config.yaml
n_layer: 12
d_model: 64
n_head: 2
n_kv_head: 2
head_dim: 32
d_mlp: 192
vocab_size: 8192
activation: "gelu"
norm: "layernorm"
norm_place: "pre"
norm_eps: 1e-06
positions: "learned"
qk_norm: false
attn_scale: 0.177
bias: "none"
tie_embeddings: true
parallel_block: false
init: "normal"
init_std_qkv: 0.0625
init_std_o: 0.0128
init_std_up: 0.0625
init_std_down: 0.0128
optimizer: "soap_variant"
lr: 0.011
lr_mult_up: 1.27
beta1: 0.95
beta2: 0.95
lr_head: 0.0118
grad_clip: 0.5
warmup_steps: 200
schedule: "wsd"
decay_fraction: 0.948
decay_shape: "linear"
final_lr_fraction: 0.0
batch_tokens: 32768
seq_len: 1024
doc_mask: true
train_tokens: 134100000
steps: 4093
dataset: "wikipedia_en"
Each number is 128 + 32 x the weight over its row's rms, rounded and kept within 0 to 255. Layers, rows and columns count from 0. Numbers have three digits each. The size before them is the row's rms in percent of the matrix's.

# layer 3 attention query, 64x64, rms 0.411, rows 0-63, columns 0-63
079:178092139136144136069149140125138131084093091098188112139117109146097083146126116159153156091169086069144146129151117088175135136127109117028047121128097160129146090146084084102136091142112129
076:034075120151073130102202088092130086179141105110140057101121085116099158151132133076176093116120110148142113151099124147116133140131134149163139107089084179129156090117084112104165098126107129
069:158144149063146110143206151148148133117080185154140075183138085077168084163119120145155138149119107078126197110115140084140171138144138126052080109112142139110140112129135167129149119119117182
075:145084129133109093162117148177087139079127188126110148160156158125110127178134159145056155135090175156157075140165160112055137069134144071136125136160134086141170166116156120185132125169122104
066:138139147126113140090124136153193117126094074134133124201117098099090159111132091147084103117155113114080141115104200121047164098101108184091114093162119141103084144097104147153093165067126158
067:117188108122097141055117125128106116121174104099142147150163163092168111114164122125076184119158127161176203135173120068129158161131140136119164145103114085170077150161164134165079142106157090
060:141137137191104182085099137134139094106124158172162121168147088130118157098173175114182094173108127072107129134158083150195131146147192172108157111102147199112150141178150141091111121118112100
067:151126092148064151114141102112149116144169217126140192085093140079078137090150144131130176113138144113133087158136093180132190135079134129205163102113131109154156163126136108137195135121130139
068:115102150120095207179154086128130183127110139117156076138106114139121158141072100092129105130153154099073152098133136133115118229086079125111110115161121160092095142139095172059119134124139084
078:092121126106134176078108043125163069124117137127123154086162171083094121108138162148111139172110110133106065103109128120161123137124207166118073120103124150124139132070182102161114103119067096
074:159177168128144069140099141091185126150181093074113118104082119138138168179119137123110121210104174099124109151088131152096122179108154136151146103122167139067144138122083153129059177116130113
062:154082099165145113115123134107100154193145114123073120159107089078090020112090188135142115111108070138095118112135111091087118108161111160147157106137134107097092136088147116086194096121119116
069:128082110125171116075101161083137075055070141106135140133101052157161159077082133072149108189143149129109147169114078155182147130114153121126161114103081152139132078130129118109148124144154145
072:134097182148107137155105115077151105134090197119100147142070110113092119086139212090166127149135140158134132144157130164176197129129214155156102133161134124090106104114089129115110116120064135
067:179121132125151107206120163083149132151080087180119149187172077149136169180137118149087045130144123071107122120177174148108142117095107121090092138157137152116111174149100131166098108119142128
067:112144117112106160176097106170093099145122098119125089105084164115146129106117119148158170084166064133164105150188172148152089144187131134152115075114150125207126123118119190134191100102073119
083:154191152153090099159103066115119125147151080109103098117157174151141173098125076189152104144107155165117097138120085154109127159160091126161171105146132147116084188091078083102126144181143177
069:085156072163172100161106164157121079125169098128154109183156123107064126116131200116077094096112092126120120182133171126044137130132103111185171130117134166142094149143142107122111115096146084
055:168130105090087156075159134124132125119159088145137133095110121132174116105066100098115128137113179148181163199131136148126119076088124113110092063139134092119167158072149154216094115149158153
073:111039129106113163093158082172106180089152132104109124137149097101115130069077109120126157144093135141151145132109138169142083151112079155115121063140118175129109119061146207114184125136112150
063:146093115117116095133142210175167100110084062174128087149131182140132170164100135154116075171071119153104120109134149043071123120131134152072126128159110115137137096159132179148102126136144113
080:176095118082143185076108154089121131144085142166152160167141078159150055133120124124151084155167102083091132133139086097166136161113166110093078111123118113120127123103141041155166091128134083
073:108097134071145191122135134095161146129179166111130137117117165098126106157095137128186178204189098146103077218182121131136142110125125152138110101091172108130135121092132084153146074119142117
065:112142128115117076144124134139115148127133139122094098107036075189096127111100171080108146174092143113184143159087147165117135113145118146118211117158160159175132097159095159109192130090112164
064:195095166118117127107190144129140169063093079118159143174111104133133152165118088114120156074150059114154095169135100156182178123137132154065127126102161110114120116163184115124094178145148125
080:165048117106101098097141152100144085157109167168174094138131057115146086104097118111139154144113105100059118150173129193084120152090145149166126125162114158159165077121122115158125100155071110
074:116125088129187104151156195118069102180197105113142089157139118176117109095123139102092184107106088093111134112086058085158118119137090116151167053115154131099131135098134121127127147138184124
078:091176147170117112165112148086119069127144126146108085186119180206117116145150117117134092139150118057112103095130145106094099109137147114155109148097091108099119147182103184104074194165133090
071:119097148111092194101169099148147118125172147164134149108142083159110089097097156069192129118141127162158102155141079121108125163158188160143106124128122082177160092131100128142209131073094165
066:132152148088141179133160213098162162071163152080110092112134175126112112196174141162150168105152108139085130126184104088104138162172161176080163097158144119124160115108109128150140152157136156
072:109159110137163162142131150131118084134130054163126126148188168144187102102116129153052134132132131195118168071164144156111106116081109146094135160145092128149154159147135191124065148167181122
062:102112113104100147116125067127114121132121133164112133122129078105183084060073109111179076162128164155123140071141090090172102156150167140172108103143081164112116138135159050127161066127130160
110:087186127120086063217115083100103127135171162132132111104124125095148128087084145115149127159088136165131145111139125063075125140160152075114158162154142101097167156127119093156110124204096119
097:158107095167149092079044099088117134173147107173116122120079134151157100135190141166163133105140155112173132113115127187103097143120092104094194153179165124124156166074190132141118105124129118
128:155130154103156154140104128107112097161070134139121111134115180125157088108125105155102179146115110139168063187151145144100167138152221108164111149085147110177161155107115068191161120097086142
128:066149155112092132189117123098155131064138096177093110168097090160127149134127133131154090131127039152179125170159136169131090139134111115140103165124174118091134109162121198161075163116116166
114:124099170166143106116120133124144088097133155159148139160104137134111129079108149215127141180155175172100113106089101103160187130112172111146056125141105146147118140120085034083168134114095149
133:128147146163117133101126124096207071183151106096104088089043150165075176141129119130172137162132152125161097154098135157115112148151081139109169146113126152175106125159113154087136189067132121
111:139184176112189078156161173142150170138171130102130103191156100132141079148094137153096159168155118125164155150134116123107087072144120140143075106106127170113110117134146219111092116188124112
120:155079086187099194089128134168098155165124116108123132120115129140135103105114165128154167133076152102122150117020133058150132104176096125110090080106079130161154109130114139100175136158106107
125:118139113097111124142118155145143132156128161128123118198130099120146125212106113142070146120049146069078125075118129136124142174160138095133112131124157102187096180137145129178122185052157154
112:109141172156120084135111057127085140207115154131127156144168089140149132128210122126172093092182108105133124093153149122103110127184096138156067106105092082141142102157136173114114115076172107
103:134100155160100111105149117116114179138054171136125126182113141215141116166075094132138135114134118107102168085128119067067145151101122116132141162169145031125170102119137107136143083133095129
112:089163142184132124099119091129112118153042087167158104116083130113136165174144103091118126100088159118113126117156124160164095165138101115172166108124158122119114193107055135109107059185125165
142:104101146163129118158133142087116136154178108103090136111151165118122137118127105148115128111181132175063115119125118138100118173137081186200135113143148049110166148033108147164162072115086134
131:143099170101142113110150174147154170104109107115108134110094122100082132183180133166081136137079116086131132111114159134178128131150189121095080140150153118109163094129072211137154145041105105
124:155166182173126152094132083145148182088104144101144167079141135082142135130056143109158126148142201099164119131094163133151154153094175168146122129070100140089118146064161097101136098082100127
123:127198103174095135141090100102131152106106107120120073154067125091125157179125117152119073139096141193111071089145134147122167097163166103143186139205108120138155153114087138123128116111074168
127:193142142132140136150116112156121167120091117131107131166098138151112175087119109139104151116156085101129120085089120119146115184186141152079150102094230136116114087127078064104158154065086127
124:123144143120161060138088198121136093115160078128123100169118141121161131073119112129086134154075123117071132095106180175093093137120146138143161103176112139137144141127143231125072164137135087
100:131121069164101161096093147103123117122149197094167160114139109126144165036156141157136131171123122113105113185174044131151161121136210177104120129112095128113094115132150126088086138136117125
131:153129085138083091210100191129116132158131135164092124125119131163150068167179119179160156121119099102080144101168133096125084114132068097152098126107131083142140129132093118207133070111137128
118:133075123170056124124159084108122096126102120090082062126067148152142151123145163049117182134158140085124092142124149170132171145132143158192157169110146179180145113131141140120139175143139142
112:108140147120142119124108159160175105119085099132107152147139115111138103164129172171144115125133148105150162110162169182101205219118155127145100147076133166121105123214130191130064098105101142
136:116114080120131144161193169153141164130140090128169130161185081101085130093105122195120118104083100113131089151140129151128080181109085130107126053085153159106153173125161135084098149139185146
121:130116132088140100165100090147168123120076092100082173137135169093128140090133114153062128092131132164213154142162109136114098128103128091132103133138143096076149207120152107197094143112187101
112:088166162089062091132133106128178173128171111097110122111146189178057126122134153149103184105109104127143126132124160110072099144179163112160150124117158083139105075125104093161134107055145142
147:134151088101186122084120098123067114118171106113119145149096152120119083092049130085118181176127146160127146156151108111144172109141154145159178096114133125129154136065126088158208069124140093
139:096121148092153207083142129126153142115132145093158139141103152119176090120140098115176131118140095124130130126175143127192083167112147178035066108128133170197167116164126172100091115137133148
124:178142094208129089147098085109120108066154140062150092122078136149093130143144133143096155052142115082111089125181106126151145112137145115176159171151101114149171112178167154117128137155087097
115:140120146153141108128119113120144125114106118164085225116176120118161112089124181057132086179120172117150093186068104150179087142151134156115110117142169111099150083182165148103122078111134138
131:179074118094036121102184112105092112121083136154166130132148118120127085158127126141165191122138128148095155116129101124159123124146103110068098083148153098142127169100119082199107121180175092
147:159092104120102140110147174152153194101143097128135107119150134105145084152136095092108142168142158182090216095205086102101121146091066122087110119150082116141118097169147106153136110133170172
109:143150124168143175149138147159084113150128124201129080103123203149122137144116108130143064081080118199195142141149072109130106117117147112117169090145177119136124165170143141111075189124151118
# layer 3 attention key, 64x64, rms 0.395, rows 0-63, columns 0-63
087:157125066154078132137150129168177131141116137179209148138119152131177149150144071090097112080105126158118131133195142173140140135103127136113095138178092118138092152205143188123106129147185145
072:132107162151162118127153153077142156184154165116170129081110194118110144124147138114172109091200181095119126147117117107153141144103027116121105101140091114114150087115088064115138117116074090
070:170130137108123192147074120098130087155077087178162141170117137145161101103104097148117095080143133120145096120199167155126154111121174124150105163191077136154055140143099130157107156101128071
080:117107159085113141137147161141072121091116131081128108161112133088119063147113137163061192109094129123139112122129202122073106075130138044112096119108178158166159138141102123152086155165123095
071:116121138171177147160087147133155098124103095119131172129194144124133161119119094113084059128077128121127046112069181173113146180112122151144138159121066151056141148101131114087148131111152150
072:177143113159116159160100162153139165149156089117077113113131101125187132154111083117108122067117100150122107129117068119145097115161137114160153050135192117103105131116091139093076196136197167
066:147124102133165085109093084155146134172095101191147150099079097106067154132125129148132088107100126106094152143101089155166115195141158156160075109129149153089073102110085121111090091173071164
085:117113114120154091088155109102125143179092139140136101098160104183120144146121218146188149127127190113110153161131102119129164144148138128194143094140126204139174067084160084141107119136077154
070:146137112140113096134150116115208138152099169126138164138096203064104155133152092138084101099085108129113052104121121127059115132130136211084142170137125090106124144102144137133154101129138192
076:095101137082185195125120118149116179154120159109136131133103110086134131101109154102187085143137122108131160183127117134188168146132130192079057065106132160129114063124140112129152103073107155
087:149182215126082082129083127086142137091180203073112151104153110109078155174140172147156180186144149157084116083111129136094133123124106142132152130078147109122129135134102155097088126110140134
069:089098083131122080128159186089042148116164129119110158147159087124150113056095146100102132146136144112088123165078127128125156141177132156206151085190156118109153102085152113137123098159109114
056:104088097184172129126118133164208146118159111208150138089146106156109169122145154167177125151136178126107156117139079108171151156126154149100146138109159138142105089146160087110058111200117145
086:109102136086180090110116124160163137106086124155148156162131092082133111141162152093162117111174146033061137144144128141153195154151147179089094113132132146128125063126114161130086079123080104
089:112166129125102063191119121157181092154152079130171131144105171130129169124134063146061169143112100157150071121133174144118152097116087111156115157154088107086095172094082156143133128105183129
072:136101111123064156154146142097157131124051106121108172119078114116145098045104092151117124126109122111140155107154117189173131177186093169093125118125177105167166079170117109142178124088127153
086:085207136177097113110162073129095098109173157096120149117141099141131143111113171122160131092166137126182101120099112148147082110179112095169163148051169140106128161094149121089189116180125144
072:106086078103183074158121178144094100158137167119094159085122112126077132131169149152121127159063141156111103117117125154151117117127122100190175112100174117148196146114135040170106136113105096
053:163152164155095139147111146130174120150090096088106093108182176148198158155116106148116115145155051171133072133152086090133160207109106106178094118101102105114152173112112093113151124142136169
061:097123134179152187135144118129121124116077140140099145121175185075132141092161098180106114075124104152128073189114139158135105111115155186182110166095145133128135140129163094107070109182068169
077:127093080149073122166094139128135059118152108096114126127124105105105043099126100072074094107135063127159098131096118083083135107118143094092084129153136051082138143156111133124147089121148091
093:172109055124150115154140110140154133150130121181187105186137119157175132066073071139079114136112083141098137158139084099138137150095163167091068099170092134086088106098151125128127112146157156
075:129089147105112107139175137099125161170111154107120172115172109124151090046125159130119107128104170145160143164126088125097150183107167163122064037139126095135133118074173138144069171101104131
076:159101175147152106148106096124120067078101161125111135127150127152056150122187148133177192176163176098078144092088108177115093131122138127140165162128114164169177090157133100133114120118078089
070:133125143165098138116181151120189076130131074106190126136102137132150097115122082077118140124124076143151081140144153128059105147114159142112112090105106145104076178163127109101066127168189192
090:143106087117153035144160145117190112167097107201157122117138160150137113107103123149107120158124124091109132170123074112191103152106134165081052086155090106096116094160111103149085113154142119
076:150150151121152105116148108049093144122124145167121146110179124135123085122134125127178130147119108191093173091134094095120089093137120083175166121160139150159139171119205051155134059167146116
079:176175181126112067138116137168104114138099072138113151150109040106100109124120149145160127127090104137119137084077186133140105125155055091083158167131146109111114170144060144142170101105120148
070:131092068093180120086100133097138085173078145153175080137149180095128113123096151125126079111131124075129120161098128174080171205100115162094135107104091128130166116105116098081094171096126111
066:136129146123099123096110126132151110133144142103107161113220074080197073093094149094100114117193165128198175119133119143107155114100132131102132111151102073145171095132172132151087129066098125
080:131169116107146176149139195164124123099106075094117121134145161074144127131130097099101089135123070145158107119094150088117140131177104085108166170092154066120122188114128086179192152077168129
067:125114090128191129120121103107115173147107134123153125122064137145100157113090108184106105103177097066145124181100084085158168133158097137138108082146148145117086063072188071119134101164127102
102:146102107091123098115109182080083134110138150134045154150118111156138092121147159104140105196145110150159202085103084081135086086090063077135168128113137110117166098102150105146142088147138124
110:084162143101116147119161086137092140070113148102115134122108174107099148166152164178080095135107172132091189082181179098133129093167119138113179171102158137178194119177144098121132123138093100
110:162132102097125155124167132120091093158160161134159090164170099148115102132088192093178178110133165104147174120152152152154121183128126138132141114084130147156085126128129055094166223109156092
128:153123154099120105124104159175146107097122084085111202153117111100119107110162087084066124155118108130135096095072189159088122090176145120128181166067139097105084137142165164151145116108188137
118:190119117165113169092133125097144151214133167156122159120205124122145154138123148102104139127142116074067138169078088115159152209118148176140108127112129092123126129102124080068108168109130106
135:104182172157149134135085115125093149092149121053129105056133124179126159140181113133198119072186128079164146127139173166135154150171105146107172125098121147131166108124105193107144110118101127
112:156125198135129062180137190102122167112174175114118183174172090145154117117103162124111145163150130146106120092136114068066139113101132114133143136132104064059093133156116151144088172149134125
116:155101111147150108058144103113090161154136155133150126120130132149156129070119140166154147091227157150154144152136132097115162098081145175097102112205062189142112138120111152123132113150071090
122:194182156131114096122176100138145070084148064099127110168161094101154114127144148070162152089165085104124112144114127137156172113157168099187159162151134092116137124147081055125140118110084124
116:081097187074183123159114112164110139094126151176127127205115104129099154140138090087170118117109147134070168078106166159099158121108093105110132202138113163142075097173086117141141101158123124
105:141093040118132064111117124137140130115176135121077130117093136129143145121151083115076161110134152163089156136121057133170159148154158132206150099110142162156134101200088077107110122088104147
110:130136109142131115080158083175099145082149181109125111112111183147104154153131139099159130089107102183139117087100057130155141083124124135131157174068124139127156167188155116060188183143111157
133:059090169117094132123152080135104136167145176108118131122179119109121163149119147138107171116106116165088106108103117115127140065160063120175141040115175186174156084096114105131159120158153155
126:193136159117143076084097114146186103143142099126143139107156110095130115202163141088117133107125115099102076128138167135143116132112114147131100104193141150132148127137092238114058132098142077
110:118121149097177163087148077110174136153143173134143133135118143087121154096126153124136088199134166088118086138124117127164114178079153179128064135092101139108117117104100187085143118165051182
124:116137125115121131051107127118079056118153092079067151088110117121125114097167159104114090076152100082139122093084081092183143148169113110149066126091143111122135174111155124089153116081137090
123:142138141175093097070126078123160107120113112115135166060132092132115138157151156134129142097098145118115128121126081167152180175078166127136169140102113172144081112148173129132041185112076186
113:114166166134113094135201120121133099111150127043146189111152094087134079160127113117148167138144090163152143119060173049131103103116091111089132115146111135099120159175126144153103131144150060
103:140083103123107169096103101130144113170104126158125069149132086173159109106074161092169117163153131127135136201152100130179157171126128208127068102122134145158099065111186156135143160112102151
120:152120088114140057139156086119062099144159151141186072140114091153147097154142134125088191089158119159120172105145113090120138083099082082140199092157136102192144120141154111142119088150142141
111:136156138087154121115091122130101097089040120091107165119152143139120135062111148185164197099129199118134151105119117184138143128142121149111133132096121176185127062168158127155125135150063111
107:161174154119159079126130194179171103120098103147179152182160082130136113134159097068108114136078161095106113127092165089138150074101163181139130148114093116090084150140116176073125147123090134
143:081168153107069101145162120110142088118126071102163093136144176098131133146105093109080112135138119177152095149162161146027156147114113129173114158108088094087122183090091118127108145180144159
120:137145101110097216149098143143092123136142123098101105125175117112130128122115110133073160148045135177112082082178174146109097108086115087114151207171142158152111158134110140115176184108117132
105:135136187103153148120058110149102099107111146145114100138103059137112087204195126133161160138128093163104127103138143150093116100151144103128181105111224151097181089096105134119099117125106157
142:088061111070125196124157159110096193113142165112111110115189111115138090145098162122156121174137179110113173163145083124110106137112171123132110080152150120140165129093214093134097163145123108
143:127132111082125104165153091143192121127111105125167164141120150108148164110153083121120095126124106103161135132145114171146153148115128148037061079147063134065049085147141158101145146110174152
116:107107110096102076102148122130089103091082130171088106063162097125145156099130186121152195147127156122129172116122138157170112145164126085142099151092159172165149077175163131136090093101075074
110:088073123085129121129111124136156167208101138120111123125078117122074125130061167162141069172121147109107172063105134140069139138093184148151139146164091143146125099127097199127115146164105152
140:160105066131125147120170131131131122145114091112165133144119189147155058137172066130085151051123102097121151109215073110103146113156111134109086144166109125162142069146119099145098132169152153
121:092131057107166173145080128149128121124174129158177131102160144162164122096120081147069095075130094123123138119137095067186145112093161123129106099177125116092115141129165130145106055184174109
110:148118094163078192119099141172121120125168097076110110090121146138164171157135123123125135086155147130234130092137123102143125124082124042095139130092130100142110206150120145150153170096108134
# layer 3 attention value, 64x64, rms 0.452, rows 0-42, columns 0-63
124:163055128100183116117122063136156160106125105147164158089109127152109125051122152088135148157110083123134169162150107110101117158150075120148160165091136111162131219098152139092071122107141147
089:083119140106164144145115200098116125172097129120099157175191188134093103126104118131157173109142134167136089114194077118132166110120193072081160101162124101124119091131134151070172122137117097
101:187098117141103134110091115101156039064163115126173120117187137069141145103131136132184141107113182149121175101123147166107154111102143201136130114130192138085124100071095118130131146122158143
107:108148099153166150142098140098184116136137078120121145027121053131170144169108119115112132152172134176085171125096096112031138148124155130123081153121128124178139154113136143155127115114084160
114:116134138141136097149105068187106141153120183086100161147101142193134150110169139089121139186137130089102118144114179208151107168102086144145116154122113128172083168112115049162110128158147162
097:088058175164164111140127093110182140087127144118065105126142090126166124141152087143100179152149139068117128170179186094158057154157091151130139176151123095109079158140113117146125145144115092
095:116100125130110115164176095176120098205139096148089119132116173136148109126085155117156123163123138149051124118105104148095183140140148148102087157103159136119135210114155123116157042094069105
122:076166108134175136147155152132142159119154108133127098124117066195128136091067104133130042157145144146135123088129113179179154164118141084093081148084137088148170109072089110164145138101167124
110:146125120153155163111145130174108119160176110120150054158131122106092102138078110140167137089164150136127107106100134150091147101155112140135124137151070053184129114179166127149175149211104197
087:158108146150132162120104078167153108114136156104151126186130126092138126128227146120119050112063180097135136135109124139210143110107120120141126123105102177075159170101128113158088168109106090
130:111205115101177141170121123186171120096126146143170103108075094127134102145146176112137167097154121128124102104101125172061085132131132139150095139090121057220102084145158104109138127142160132
103:118116182121153096126117152050148107155158117152137128135133081139111218176101101115107137067074134084132152107071147142162145136137143142131133094117139084139168115214149120176096118108144079
105:133152128119069132086132121109118152104157126135119142162144134132089179094102109141169138170112089115065131132157183108108065194054111151188115088109111188072133098134124137159130156162154181
123:096147115150126111016132143088149170121117119176141144125126111130129137106160102166118156107091072105123158182110115152081092100118111123171150139137097091097187161168088118161122200116089175
099:081110144098160129028107117119139137144090057195123174200169112114114148089127055129137172128122155158111115130150156117087152134073137092129127094116120142094165114141131106091172148142112151
108:139110172152104149117123178106088149114171131133146084124124120154148185179156087157093053136133117124117145171074148117130139064141101144097121067112088132110128127121083072211146154136073108
111:133073148135130099192126127094151118137075137126048152109147127079165123169104110144100197159165158123113113132187120081092077110141110159120156135192123096141066157122138128109186122166096130
097:184098109110255166097160115116152113156136084079145148151121120106113154103105189109143114099119096120134106125089054147072129116154096155170086156129100108137144175126150136112107123144097150
128:096152151144121132173105135069107140151114077139123193063124139097113163138094089129193137133098130157075138144092070080107112107072216157120096101098171100121149118133139124146166167112147132
101:091149133092111103108170193168063149158131104175111116174109127148125117152105125107081173112116128110207145077168099127130143125132105135124102170174127198110147097132098133080165096072178110
106:180164135134143101154099076126115107157121135120158111037083193117132067073117157113157189147143105127097098172114163107125102121175143082100107172116150095174082129132144144073105138157119114
107:094112138183077087111084160106084111133117163155131123140134120113132122174145098151099166169156138119104128101104185185131093140135130175112136074127068067192047150125150080138137161125099156
087:131114114061062121172189082166109111109069152090106148138073123110114138133125128123143129121173108121153051104139150126151133133118117187145178112166176135111108085113173108070124093173159167
087:143157110089126075103195069148130140173141138152105136151081110151212152110095144112089076102122140136118123118094141138105127116102064133181139113132130167144172164197116077146111067144139162
094:124156138143059133160125086059119139105066114123123106148159175165124071108163123140115092121144099116103140103143141103193105094161126106161143208113102103128096065065135141123146132119130199
081:137152112115059113160113100134079132149112110142177153101083119127095090124116133076130114134129132177167169083117116071172146093102164134130134093102152167182131105123177166038108141089182162
122:094116154136146127184117127095112088109115123174123171090127119126120156170141088140067146111183150047154097084154143114151145148122131194136132084135133126147147189080179046129110131102157168
104:126118151136137170150080121128142101128099142111124144187190169082089099162150112114151137088124164090119101094142116137136140203163179121170176169131079131085107092120210152158104092167130168
109:176120084118122162153101157127180137008176088146159098066155098131086151115092114146141110138129139101146149102137154133112153173139116135126138111083149093151157094083118150200145138154175135
126:137122126083180146134112179146181105080078151126149154115125095103211147170165137134091119126171166182121150116104090198039127113141131141111152104122141098112094110081114105120138095111098088
113:166140084147164110068124144126116142057099111137092125151145148117163093080081097143130128150130187126209177111155163128134083109116095106151139183164156108111113065173109163114146116127195119
107:176168166076151108164127134112118134139100108137096139116067129152122142145090104107097179150151120019148132104176129136123098116078097127163119187197111109106146150090175098101151139134118183
095:132101128118110131112113135108111131095075101119169096140095083163096174127127167153105077136142083192192166139148138132144126165076155084098152149160136161180129078101088187121129156063182127
086:152120092148169136130156124141148106110173124078137132050140147078128158110156117172102182163165178118150079084137151151127161166082105140099035134141130130162123176158178106113120128093096082
088:123200124134129095082107147123109092163121133118111058161105128115191119141070175130126141139129121114152169116165120113104152115148105129113089193218161164113127122178110180149163071080133135
087:129101123140140159183084153158140111147111145070112193108127153135111164179156137175117141159116146180149120163193084207076127164109158122143112109147109162111172153115085124150086107139139058
077:179161115145150088111073086087128143125142100104101133173179122116165101152130156114083149194155161088139117119110153126119125122084151172089098127161108216075119162090074112146186123164113119
111:153113121162137123092168137063112093129215073112122090123139116135136137175085173085131132102100105105170111129145160130163187055103114221106138114183098168147131116126153125122141156122123137
074:080171106103092098135103135164146187139139169163058194080155074116191115130065090127107114118152125138130122117163156165166153111119111077087100122140150119102165103133141141121154122065136073
106:110125118103144149117191105128155135107150117088120095146070097116140113118094097152120135166203145167085106187127130103148119099138053168133139067083156084107097126097114146077166156202106136
090:123125158119061095140054129121129086156148132090157082094126109128099171148124136084200075077125099165107121120132119105103176191143079130159124098152107175163135078187106091156121104133136140
097:122120123129140139107134163138043123136093133102134136143117154168092175148141048076113115081176171141126144095037103137116158131123109197128152166130145149147071101101118096135140133128174185
092:126178128099117125140071091141107168130136138089137118158055184136082092133077141112190101197102087140143158109102117166102140137098106105149065125147135103115112109103110104158166145195112189
# layer 3 attention output (transposed), 64x64, rms 0.416, rows 0-42, columns 0-63
142:152144177161122139163062134106109175127114147150076152193136140143133137117146097153129095132157179153056154060090128086083160115143154139135128158198089097111089104104102101144168165084147118
099:141181112147071096119123085151142133136138161091176115045110147135143180170142118172166129105142132139130121148155145148160135141095070161162111163047076161133132136134085151096106089126104199
110:140164105101161037184095122112092101195142159174132137171125104154103094114179147142160148138120079091130122136109137124144119069165147055126131138146116153110096133106140072185149098173135094
110:124103132134125187136184136153085194112108091145144126190113107126083120132123102154114110043141175085127119165134195147149153111166110072169112137172155179105079160115123112119141138171173106
112:125130154146135148122127210129162151107140098134108122140157147116133074144127172137114088138091101151139182072133129073079133159169135157041155091161174096122167112184102204117104147120116147
101:146168109131152200083121097172093139155134117182178085138118169160123125135122118100191081089109126184160187098093108074099149149120147143082170114166105129159093149128089110104147114068112128
108:153120122110159128140145116161136152027064100137141109149135138128122162170132121182076139085079117080114127092122115107136095118140126110107124168061116121117129077157132098120104228182151147
133:171136137178058142098129108108104137101135110125138151120122124063128112134147119103128185082110115145102120127189138136077146104127130129144153082174158174089106148097181130138051092223101149
112:101156108126137176101098108192180186125116115125059177077116145094119183154160159141050133132096137122134140155159161140178110092127116133130093124114186133120126148109158181110128079065129154
087:123111117115111087110114126134149077116147118139101108150135122186138093074081130097109225205146122176146178114141069099126082129129142127080149138166112108197106132149151110170188149113146134
149:112103215190128155120163157127141204133141094137089161090110103095083150123128119095134092114132114113132143166081161109185126104132120138123087059169174154053092126132133149104145079122122115
112:114191135030159133079100069138100126109145159120104154162077139103176090079104121117164153170099116155136174103122138165147105094119171153122125169130115184155074133096131177102136098146133146
112:131113090113153130172108193094108090168131146143129160121076134050193126108151159075137074118171151133137131146157119147108186124145088145104167134137147053164169118135165141162117128112111061
140:075105128105038194165114086105130140144134141095119130138080161056098136086141129089142079133158183093138126111160154152119154164171108159080120129157148135154096122106108127116191117083132083
108:141182109120052100157098108121164150165186172144140131125029145081131148170132171118155119135149167096111137160186120160150144139173089156135155173122158086138088139156087176111127110131124112
109:091108081108113164128143080167142070104071133163096104169152116136129101084087166105090149155072146134171130119177140156086100134123184101121139148186141172200124143135178172116141172135109127
110:121156078133162178106113102182086149146109152165170062125131143186084154179124141165166048075123113124161133153100124087148142146123125116131150152063109123135125150134070087091134120072103140
108:117122137145104178133081117105127171108120121117032186119105157150143173077160075160131139129181137132086144127122111088181123100157135130112058149128096118127043111096138066120155144108129146
134:116136126068161117154151134180092126107108116166175139163135103039148116145124134135138103104118157096123140158183202199139134114162072103154109182086099140110117140108135146157120110211119120
100:115136139163080093133110104095149141118189172068166150100137120150130153098140107128193104138185126119151080165085098141154116200138137167146147126048133096074123136143139157066088133167111121
105:143088200129226149135177161158149181130113113137135109123180149119101166184144113133104139087120159097066138108075174119119145115103091133178095135149089142109149072132083111142143168118149124
120:084128101104146139135151151123139175136116138105102062116095141139088118199121182125115043144049122114177129143144144118103107126122142118108142112157180133119193120159109225095137098096133130
093:151143129125169098092126178095134089152137091162134138103161119131180117161119143161146073143126058140141099116093076104138132140157141113117109086050161049087207141127110107132071127143092144
083:168132166110122175088078144117143097093137115126063179162117116101128074092114147126123171136145120082132131118144092145110124164169216148092144108084206090131097135120145096124075189106110120
092:124054055164163113141179175135144126159149112091142134114205135074100127134118166131070138149092142128086104116119108133077157165090087172116156061146114146121182149108144080126127099137141127
081:125106179114173038115132173093163108128147114090097128148169085110122087149095119140100121176150159101095071147106132169102114118122129107183083117108112076053176148106135171145110123165153098
128:119120095087122141108099131164103171147153148165115107188158097156148099147067165170159051136117136156165129162126141130089104139160161123150113121129155078085144143074074213104101112159093166
095:115118046104150078115117156163112185126166132080126151078099115163165173117103129154105152151119119194123175144101101107163118129094057167126157130088134107164171108141126130120132068070133172
109:136135105142149125160092120132074135169105175178122166179141088116128116120158144110075139118098102160090106144115169128116141040096153091202153133213150156113113134089166127168121074125130094
115:113112152196080114136178115121111157141134117144138115113098086195061135102129119162195130106115082116160145138105132097183125140159154089127118092145168226121073147169132080104148133154123140
113:121137114143176127154102130129133105188210167108174164096126116125058102147189135102168127150135104119090123149167091140130125166095132154152164109073132122107102154159147080159108075058147079
102:078105119138150199101072112157103147147182165135135156154158130101143139075135119147195047113187151185125133128097106102119148151178118174137134118081129085094103161079108148096130148143116103
081:128158178133100079103159108093113134159132110144111171148199069105110068126096172134086131133157160101107132137128092153132147138122123131213113088130137109060074176068119102114107124169165152
094:140126115131110103144087127132092113107120144228089100206100110142121091115121146133204100140113111149130127109147104102097109102178196084088150156157130119126080137133140126137138182206085116
085:092074144127117183114188110169122106134100112164141117139203145105125154105098100170170106108147126161158114153142089163129102171159104123153086117055142149108136164067164069139154146161112188
082:155174150198144118107116119135164124086121117160066159130091116172135144100113120105135127081200163072159192127084106100165172128158134102101142151112109117147096097189136076085167175124127117
072:119082096062148119128124204122097111166138110176171115126114096107148105141147132083141094068132095144167125162122108179139141121148058123133154106070151083140163121153061134108116193103173108
104:101105145089141151179081151184120158126097167187144141136147076125105143133133141156157068142093080134133140117116131117161097154121142147083133130046193094097100136166104138108063167087078108
068:178189090126096130108159082135128116150091159151151102101160164152152089172123107141151122088075129162119115077132080075058127148128105120121145114099093104155133199136109068113143181135149187
096:124138131115169126149121124143110120166131132135158100121112161184024069144180105133123113111079129126155178095143170129100116135109171121138132135213132151155153106192076146148126129054135091
085:145144124138168159030093171196113149093094101152053186126118133113166122118108127128074107157100157171138142174136129130169116120150165138158130144086186088127104159135182127100100099101128128
093:100128158095108111142167139128193114117133135073107085105128090110089113172121176111108155189092144096188112206166161126135115072124145114114067106090142130121143130186134185163086145151158117
089:064062135148119114095200162186160128100107093130127159098145156094137132114152136089087160092159127169185140132100163131162140133094116119127094150123123099208177101204155133118117128091127101